config = dict(
    head_dim=64,
    norm='layernorm',
    norm_place='pre',
    norm_eps=1e-05,
    positions='learned+rope',
    rope_base=10000.0,
    parallel_block=True,
    init='normal',
    optimizer='muon_variant',
    beta1=0.9,
    schedule='wsd',
    final_lr_fraction=0.1,
    batch_tokens=32768,
    doc_mask=True,
    train_tokens=308100000,
)
Each number is 500 + 50 x the weight over the matrix's rms, rounded and kept within 0 to 999. Layers, rows and columns count from 0. Numbers have three digits each.

# up: layer 6 MLP up, 896x224, rms 0.107, rows 820-872, columns 168-223
# down: layer 6 MLP down (transposed), 896x224, rms 0.0509, rows 820-871, columns 168-223
up820:568411403511539553507525558579503439492434552552507543539439574478469499586440525470472510440509556519535604513509447575490477447475458444467507504483509396510549438442
down820:499504545547495523463502401491489518551634447526493502470444465475446444469545472462476514529465415492444435503476570449552500520499640588454562516518567530510453437478
up821:474408444509468533490517499485500506514518478541376492512544543503437546451615506504493534545482453408539493415470544520411557552581436580390535520493586554450422573618
down821:505489487577461398565447527496450482547567532515498508470568538572474567558546547478444537489377475508520392568563525492486450540496570426427442522441470578458443541498
up822:397518469524498594442648542483548530471540605494558543425426379398526544528477426457398609656548474488531487501507403500394540456531459568536426493507459507563487526496
down822:610498459515544488512477521462543491445536477517483518550515510449509595468414436530526516424540457493451402496537526623517480436450513458431510493588435476491570558494
up823:452562505519522463440535573488487464447651538595504504471501544516568439466432444534524551507465539479475481487580422620488426491623506454493569527545456445487460590522
down823:501520529487478523519564585502483429444499448481479548414497494417614473532600497534495437533486513482478506469514494635538581495506437521552415529541512520501458474505
up824:544447448454375511521486385452453558576516459400446507521549535358443485515448450457422482505480542488542473461537425556428560448505523586567522470525426534556428470478
down824:530465576552515573502530541553524452502449470504499412507539513523485540571449438458537513515521615355427570540474377532417534551479517536524530489461453489503392441507
up825:500556539514414494515530413595505435442516526545508338476511431493461381521576433516476498514504587500439497560477536487424564458541435524525416595356407588499554494484
down825:485461504510508488428502516467441476462545425495423661495544566449456586548546580516539497545546565539573567481518496469585488520486542524459584468406495440580496529500
up826:498481547448580490554549555593543544469527439411457443453571530432463436474458419461554551494483438529526553514441459553493562566584456544616517416480433493465519440525
down826:454357553484556577620496509465514531559448506504487520497516499509564377519616614507574461570561540481596514501494419496489584477477456471526506486463430487494512582537
up827:520522486393502499536636488490516451539477677482529537501569569408531511460500583520594547479532481575427569499486468448468530433538462424457412462460512458531577544499
down827:556542493423476479492476507506494563477492562435516498502565563514494476493555480516502476519448536537500496514462475495490544539526519480526522502483508457549553495534
up828:598562534503550456466403476451519528454499435517475474513473432513504522442578534381506496619461442533612434552467551501382598451559650519502502479557527515509550516392
down828:516562505505479473580590528497490525455472504588498456540523461463537482545576454572500453514500475479578570504483498527579531473487501473462514482489501498447497385567
up829:544520585562451443466454461562512547555486524519483574408496550505473517561502530550551447493487473523438540564503532670575408522500514467477538438508434467507499495448
down829:499593494535442458480475463548534399465527468544461500543507470531575423448556471504489431495460535526531474569538451499590503518518539450428518467484510514511527512502
up830:500597514457471495570517523571468549459402507501398501453477500395560453528507492481551548463455464564497447482581461462482494491399473420490448460553521487523513480410
down830:513478544441463559501498487546564507526484513536485556498505446474482579529476532476551506558525456550484474551497471522464492452564532495582523477466448548489510506453
up831:541491561499464421545446421492453507480464468514460495480441452496489523443554546422508521460408484491556522489474506567435476569452515541730614494600395459519557554477
down831:556512508458547548400513475452518470511552486547532538482485524451577468521558529532538454567585560519467504483480534490482520511476472507445474553435502462471435488482
up832:482578449577464400452543554463528486459441467494553455489482511405523531507542449455557457545493453502469497536508352462589523463498518522475400428401527547524464498449
down832:527447521562517557476468459431515667506519563433492511591505479525563519494491475450531497485601459503544502476522526516493530541593431428434507505556399541565468523490
up833:545479507505486486502607579449514493482471452598523527606612431441479480450497542594552507454539530535376558535529476590475484477550496484518434507489553474452496423521
down833:557521558503468502500561551488555502493517502436604508619477501415539488448573464493466517444521550471452556478580441546475490530533477558441520512567552501489503470503
up834:498577494462456478482439528502422501513430504495574537537509531494555395513483430403532545528509450605523536406525567552573507463427499449516564545527597547487428513553
down834:546517491348488501442524503474459546572558485481495468443478509501698461491563497465398494470545504498520497389443523570557332568574459603466464409588425508501460489492
up835:383580533483473566498464492481512462504402583523474506481410474526430503567581508466522586526592538488498529396571495468522523450489570419589542510484575521517474551475
down835:504582516499415409464610610527544486438521486481526451488456476494433609586474414562518544537553506458531441432553455348563471535490414510597383617499573519496463551559
up836:574502517506554433417546611487485492515530560561464495548452563541421437506425605435476533538571529492509469573535451444522506522559567499584475521559548493479557500359
down836:572526536506532527521515509518462334478548560551522506532564548547515502495418523454517546566417412541439540520518460526574516467456484472598413438547574457516514432407
up837:524463539499482441465474462474355461488501497580551559504510522447469539491536529497614517471617520562491413478473525481467451464514443518559510525473486502510600469487
down837:566531421496497467573484474508563553397595488530502473509565470451381468483539517429436578532382583488579559535593445560507494629506516470473544488466483407574488531446
up838:437495489530429497450510469492513440510534508449537461528520501564404620443508527516470522482427502505503530481518523455565510504502585494464507531491536506535417527511
down838:557531503501455515547479448451516469529479584463538537464457483585534494511439474564495519469527471545465443508427506445546514536487466513532515540497549498606518516448
up839:483460436577532458461460404557485515508521490506492483471509441403536446486539491548551412472472415401445449524484442528460489480577488574560563509552441573389469419638
down839:486560522485577569547466526438503427425544512507505486502519447522503466520538552391401562478550573536501554506511430462447459528507430506466467550388573494490547503546
up840:435477533544586385489450471510441462578481570494474496476477449517472533458495515473462545513469521422526524556506527453496526465592554458466491497472474416500567548374
down840:635457434433520587533531505462501457562467473509552519509567540506454469513534449526583472500459580527520469420397384476444500465461578449519537575568478558504365416565
up841:482526516487466514514445480539514549561551514536480575583546525483385405465487471442467454450468613472581479509505430466494461553494537489461495477466478468526446498463
down841:551530467519455527553448459482624526398454530461439509486565505532479471525483563533578526503525460414468487385415509480576483573449405477472514458526531562537562509529
up842:522539532507380486417396569443390473547604442479497545467601470548554488394506428484498485516456486584537512446606424510450431421510409468487529545477504469444522549533
down842:445504513485454543557472422496559456491531440619501439402589530411410421550614452545515515520425581450611481509490491539544468494653499635588584554507477472555471556460
up843:540490408417533539506607532469464552489545530480575540466525446488471462510416637486509420556440509565484492457480495489469546454558481506556452466497476496488564440521
down843:573526457466513560507506535536573460485482429545474564465496496458537518378452555506589501481584564457578445526554497448462521448463512465493548532537503433515513530514
up844:456449475463545428508556519518412594562487561560579517588507417446479533533587508498585425411430516508497458424516444552471485492509489544565587513437498479441464481484
down844:533446479502440527493491453525478484486511468520529509483448580497475398553559403457617390448474521512543496432491464536528497517523511575496489453456494484527470548535
up845:481472528510483467529540590514509551470419470424513481574489534507461522541580480496452506487415589474453507507474537491524500547582477559393559530554589437511461475500
down845:478497481465556521472478516473408533618624524575489544456556520494470423500507597438503493495439476495478488558482460477442452506489559505470563445370482439512545418501
up846:564506542480505504428469497574551515482441614483526491539453496433602542489567467510434488503532514503541476482462469534478478551470539500465462444581468433511500569459
down846:616477462568537580452457534457490531533517498598488525525584496486425422502513552531532525508601402451434446487516539370450561509514509447468560486437502544524504481518
up847:520468551411543542485479519431519464474583414537497529507547516455542414554484512514627547504516503464515525531566543512469528517619479474488527486565437495448551437508
down847:599436487510465547536522515509538538587600503580321443479461488442476416590527439492485464467594541440544457486544598558544567514512584604579407431498549509480625446484
up848:468495456516493528436455457574391399481527495475472512527508514553501447435498483562495521532510554531549618415440545467502456536528557576488493553597466418436524476491
down848:473440524478468500473497532510527562556494434424535533449467473451478518632540494410514440449574478470423386533539446647498547497486456412587443421453504579547501576471
up849:547481478476530472499479481533548521469514609551488511510388526568497467521409547481620460525613495593499540467438501559450627401473517538587527502536473526505536457464
down849:506472435477508473469456464514601492490477469572543491509490471487512467503494529499502471469453544526546446507475491505555544523473465583497524502544490450496517553532
up850:443526461501471452573565536459495510521441508547514534505508545542475410538493531513487502419525441556491380422533474503472545483520442472499535410503542414527514443509
down850:612615529583460455524480502597467443480455484570525488415525482453483450509589450503476501521582492539490462446479454460573558510586479504493513484430510507583445501470
up851:488385420461433376524479369448535537441472529474436546560508530492460539447448465481597506478486458473561544429477470527499422562547479490477516545538553419483454585553
down851:391469486552496496536519526561416475491499362510508477521292472504497448518561532494481471588532652449532571495510588397594562470475496415510504450500485500579485611416
up852:462507538472429471401480564449503460548511475471507540473568489474506502591545511510445540444505464448537522548570531489537472477512458462526522461507444434516537402492
down852:402524537349480455481482405490580521471479558513357493503505548409489506495555475424536603521499492432478566471503556519456528551526513506600416467508498456527520411465
up853:459346481463500505512502433484361570471560482504485548531447485565546466438481424467386420532475386535573540436580518494526546589449505455586506443533434482368475410575
down853:464395461505482478503512499496395479527495458473508459609528473431485497506434516477355522514485466502504575538556382507551541506454400584522463424429582475536549494457
up854:355521610564473487509574527501407493470432559398513477488520551457476463481510559466492537510450489546511459506537543383477542574528583479459538570528508546453445512536
down854:503447493442508544592472473538452496550561478550488560458465548554431502518452490498545479454485486442492590454510541619484503449476436452450447503508551460548536512506
up855:516533583480450405492488477542421573567514488542548528497452433440599598545624396492503559572689464588520495518514521476455510554595463536490486528443491488425548574583
down855:544541522450489406515543460555436447449506534457450409561446481510493495516482538601413386428470565478475480537549510484550501372465503516438558414498553493477548469476
up856:584383541609458467449601386559472489534454572504446513573520466468491502414494506492524523490572456499543482514471430393430557512593648536493469422561475510515481510441
down856:480411493439521451549436511412596531582554567472505524536441417509472406426468475358371463512507485490447537575538564510490502490513456490477528411544477523420583525439
up857:532478559541491491465477528538499490556450443504502488450451469468485536449466498455532538483447576462613598458669480530513493547572527494560539490556531455530450565487
down857:498550416450557499510534419477567594436546427535545544517531397407567503499531501503512518447464462527486507479479418431521549451386526534475581538485446498528530448455
up858:415500551566485568503482465606435530604478599467474465552501452522539390462510561564567543480515505515622432469432463480468460478561498523492516433523570506538488519428
down858:485573556524559409477489441503482481494420465457487354478477370503542410547454510516508505470500470570469369508472383544520468575561537465480546480584532537470481488514
up859:589423522543451472537371547465531600539499532572522520571507455572508452515538547526447531424545471554505574440496521503409405491558504539547454515518524532504546513426
down859:449543542554418459568527466464522486507502573501462535531419497454453485529552538492473467471476429508496516474543478540485564528428505531508499504540512432508519461560
up860:436515401514579501469511554471481481487482571521459559460459474525609535532525514472476541438514472546483528533508448588488370471612497561515462533502520545584566476504
down860:413506594528514424520496536543530448541548454472436481522559551509524469510550390515495550507488450436427505552474519485521528491563495454491514568520514543502457466466
up861:379549465510506531506438495611543577577528519461488390542462619432492632486496440485569502511462491472563491500521445453515538387457643513434461553504542447536426506459
down861:538425461569517537421489564486561502569529494616597524525511487477613463527495512578574617519398464563453532578472522541509482522332565476455549476529491468400590580504
up862:460482480469492408470529490489493515544528453447520497579566461383498474542570509567451511446547452518579457563483545532597445541467469392477467464507504456454469554524
down862:549523506595578456546623483443480589473482432496532497477476576475493592445449448446417530499479499478526483508566532567529510447436546454519496487613448495451445554473
up863:483478524536497516503493446378503469476484448452510543485512516475530545521506575531552425467501481537532473508500424474514568480512440594443463510594477520454491542550
down863:570511491459515518537429571588520524524510529496447427541529521494437453456403432511489553531501498508511421515552496532514484452543494432600486563473518474533504481450
up864:524499481552462444558455550533511488512434533501459491595475459573465529492465418549515521495551458530443499584582288460429528492544582527545480626535499426512432512498
down864:469572486419449529495584459480564494468517491538469559497486551462581502455494596447378552492489497510650515465448515457528533502459449565504417411485522492489517550505
up865:508544470445543480488530573462543370587434497390500530465442529512428451555443474452461574544457558468430554519537527610462536516487573383476408487550502521541439522493
down865:552476436441571425553498535430472427501523531500332470525572394579514471571433498480501543476450527430442345590484484508497534451555442464436519465538506468573404448314
up866:490498553538476477512612481578535476538575459415411514483549556508546485626449505509495511573467449462517518518482453563425489514518481502494463546518486502537509558552
down866:449482527481430454502567511555545604455547570475507434486576402435453440485531544448412478480487435520444475531512540406528438448464532569493503563479490487575596501480
up867:522490444380527432470520544480483445452490557491470472496457580529560563457485504526576493509509459544533466457598521485485513550514523422489537454390454435552496533452
down867:434447539431544454648448534427472547500503527540541525518517517544480433494455570541439454506498595449533514466503575566492455474423544561482495524473561547550398523522
up868:418508525626520480538538528481540519521588497624500471429458461458569548500506635582494561508509479502419462397556552478508490494573488474478485591476452394532427541510
down868:567525456454512454474394462563466443439494480463445532516478520512454446452507514526511504473517431510499495559483469562515532579437505517504526388559591550470510538485
up869:500544473494472503536554626453533458428474536528445583634574530550496485585472477463572545530421506441530470539475547641546464536538514475575458477523451478506513457529
down869:543520502519518502517475583557411504484546377502493528583516536534473514582551548415569486515518555581526516414518605512520484465531454558493497457515479435466450494504
up870:464477419470551494475535515529539553495530473535516544476490572499522532535446521491432524421432487539545445517511550504487539417601529442458467611503442523440516483564
down870:556534585519540401508564488467484491468537358459467539467545570490607378488497499501538501440502500488538433453475578434487487494537447534484472486549476562553479565557
up871:551528489470560515415532507603550481409561469473511430486446596434481419442561701445498551472455464496481444439441540551466502494511493464520609455526571504483521559514
down871:577469545587588555531542483506429518493576453486529473475659425533504581592639562546375500490406548500423514527553509548490504505442621528531461407389547501553468513427
up872:534496523608372546510418535559558459561569492506381521419503549520583498497498574381483435542432545513470453483526502583422454461498484515439545517522455489547584510340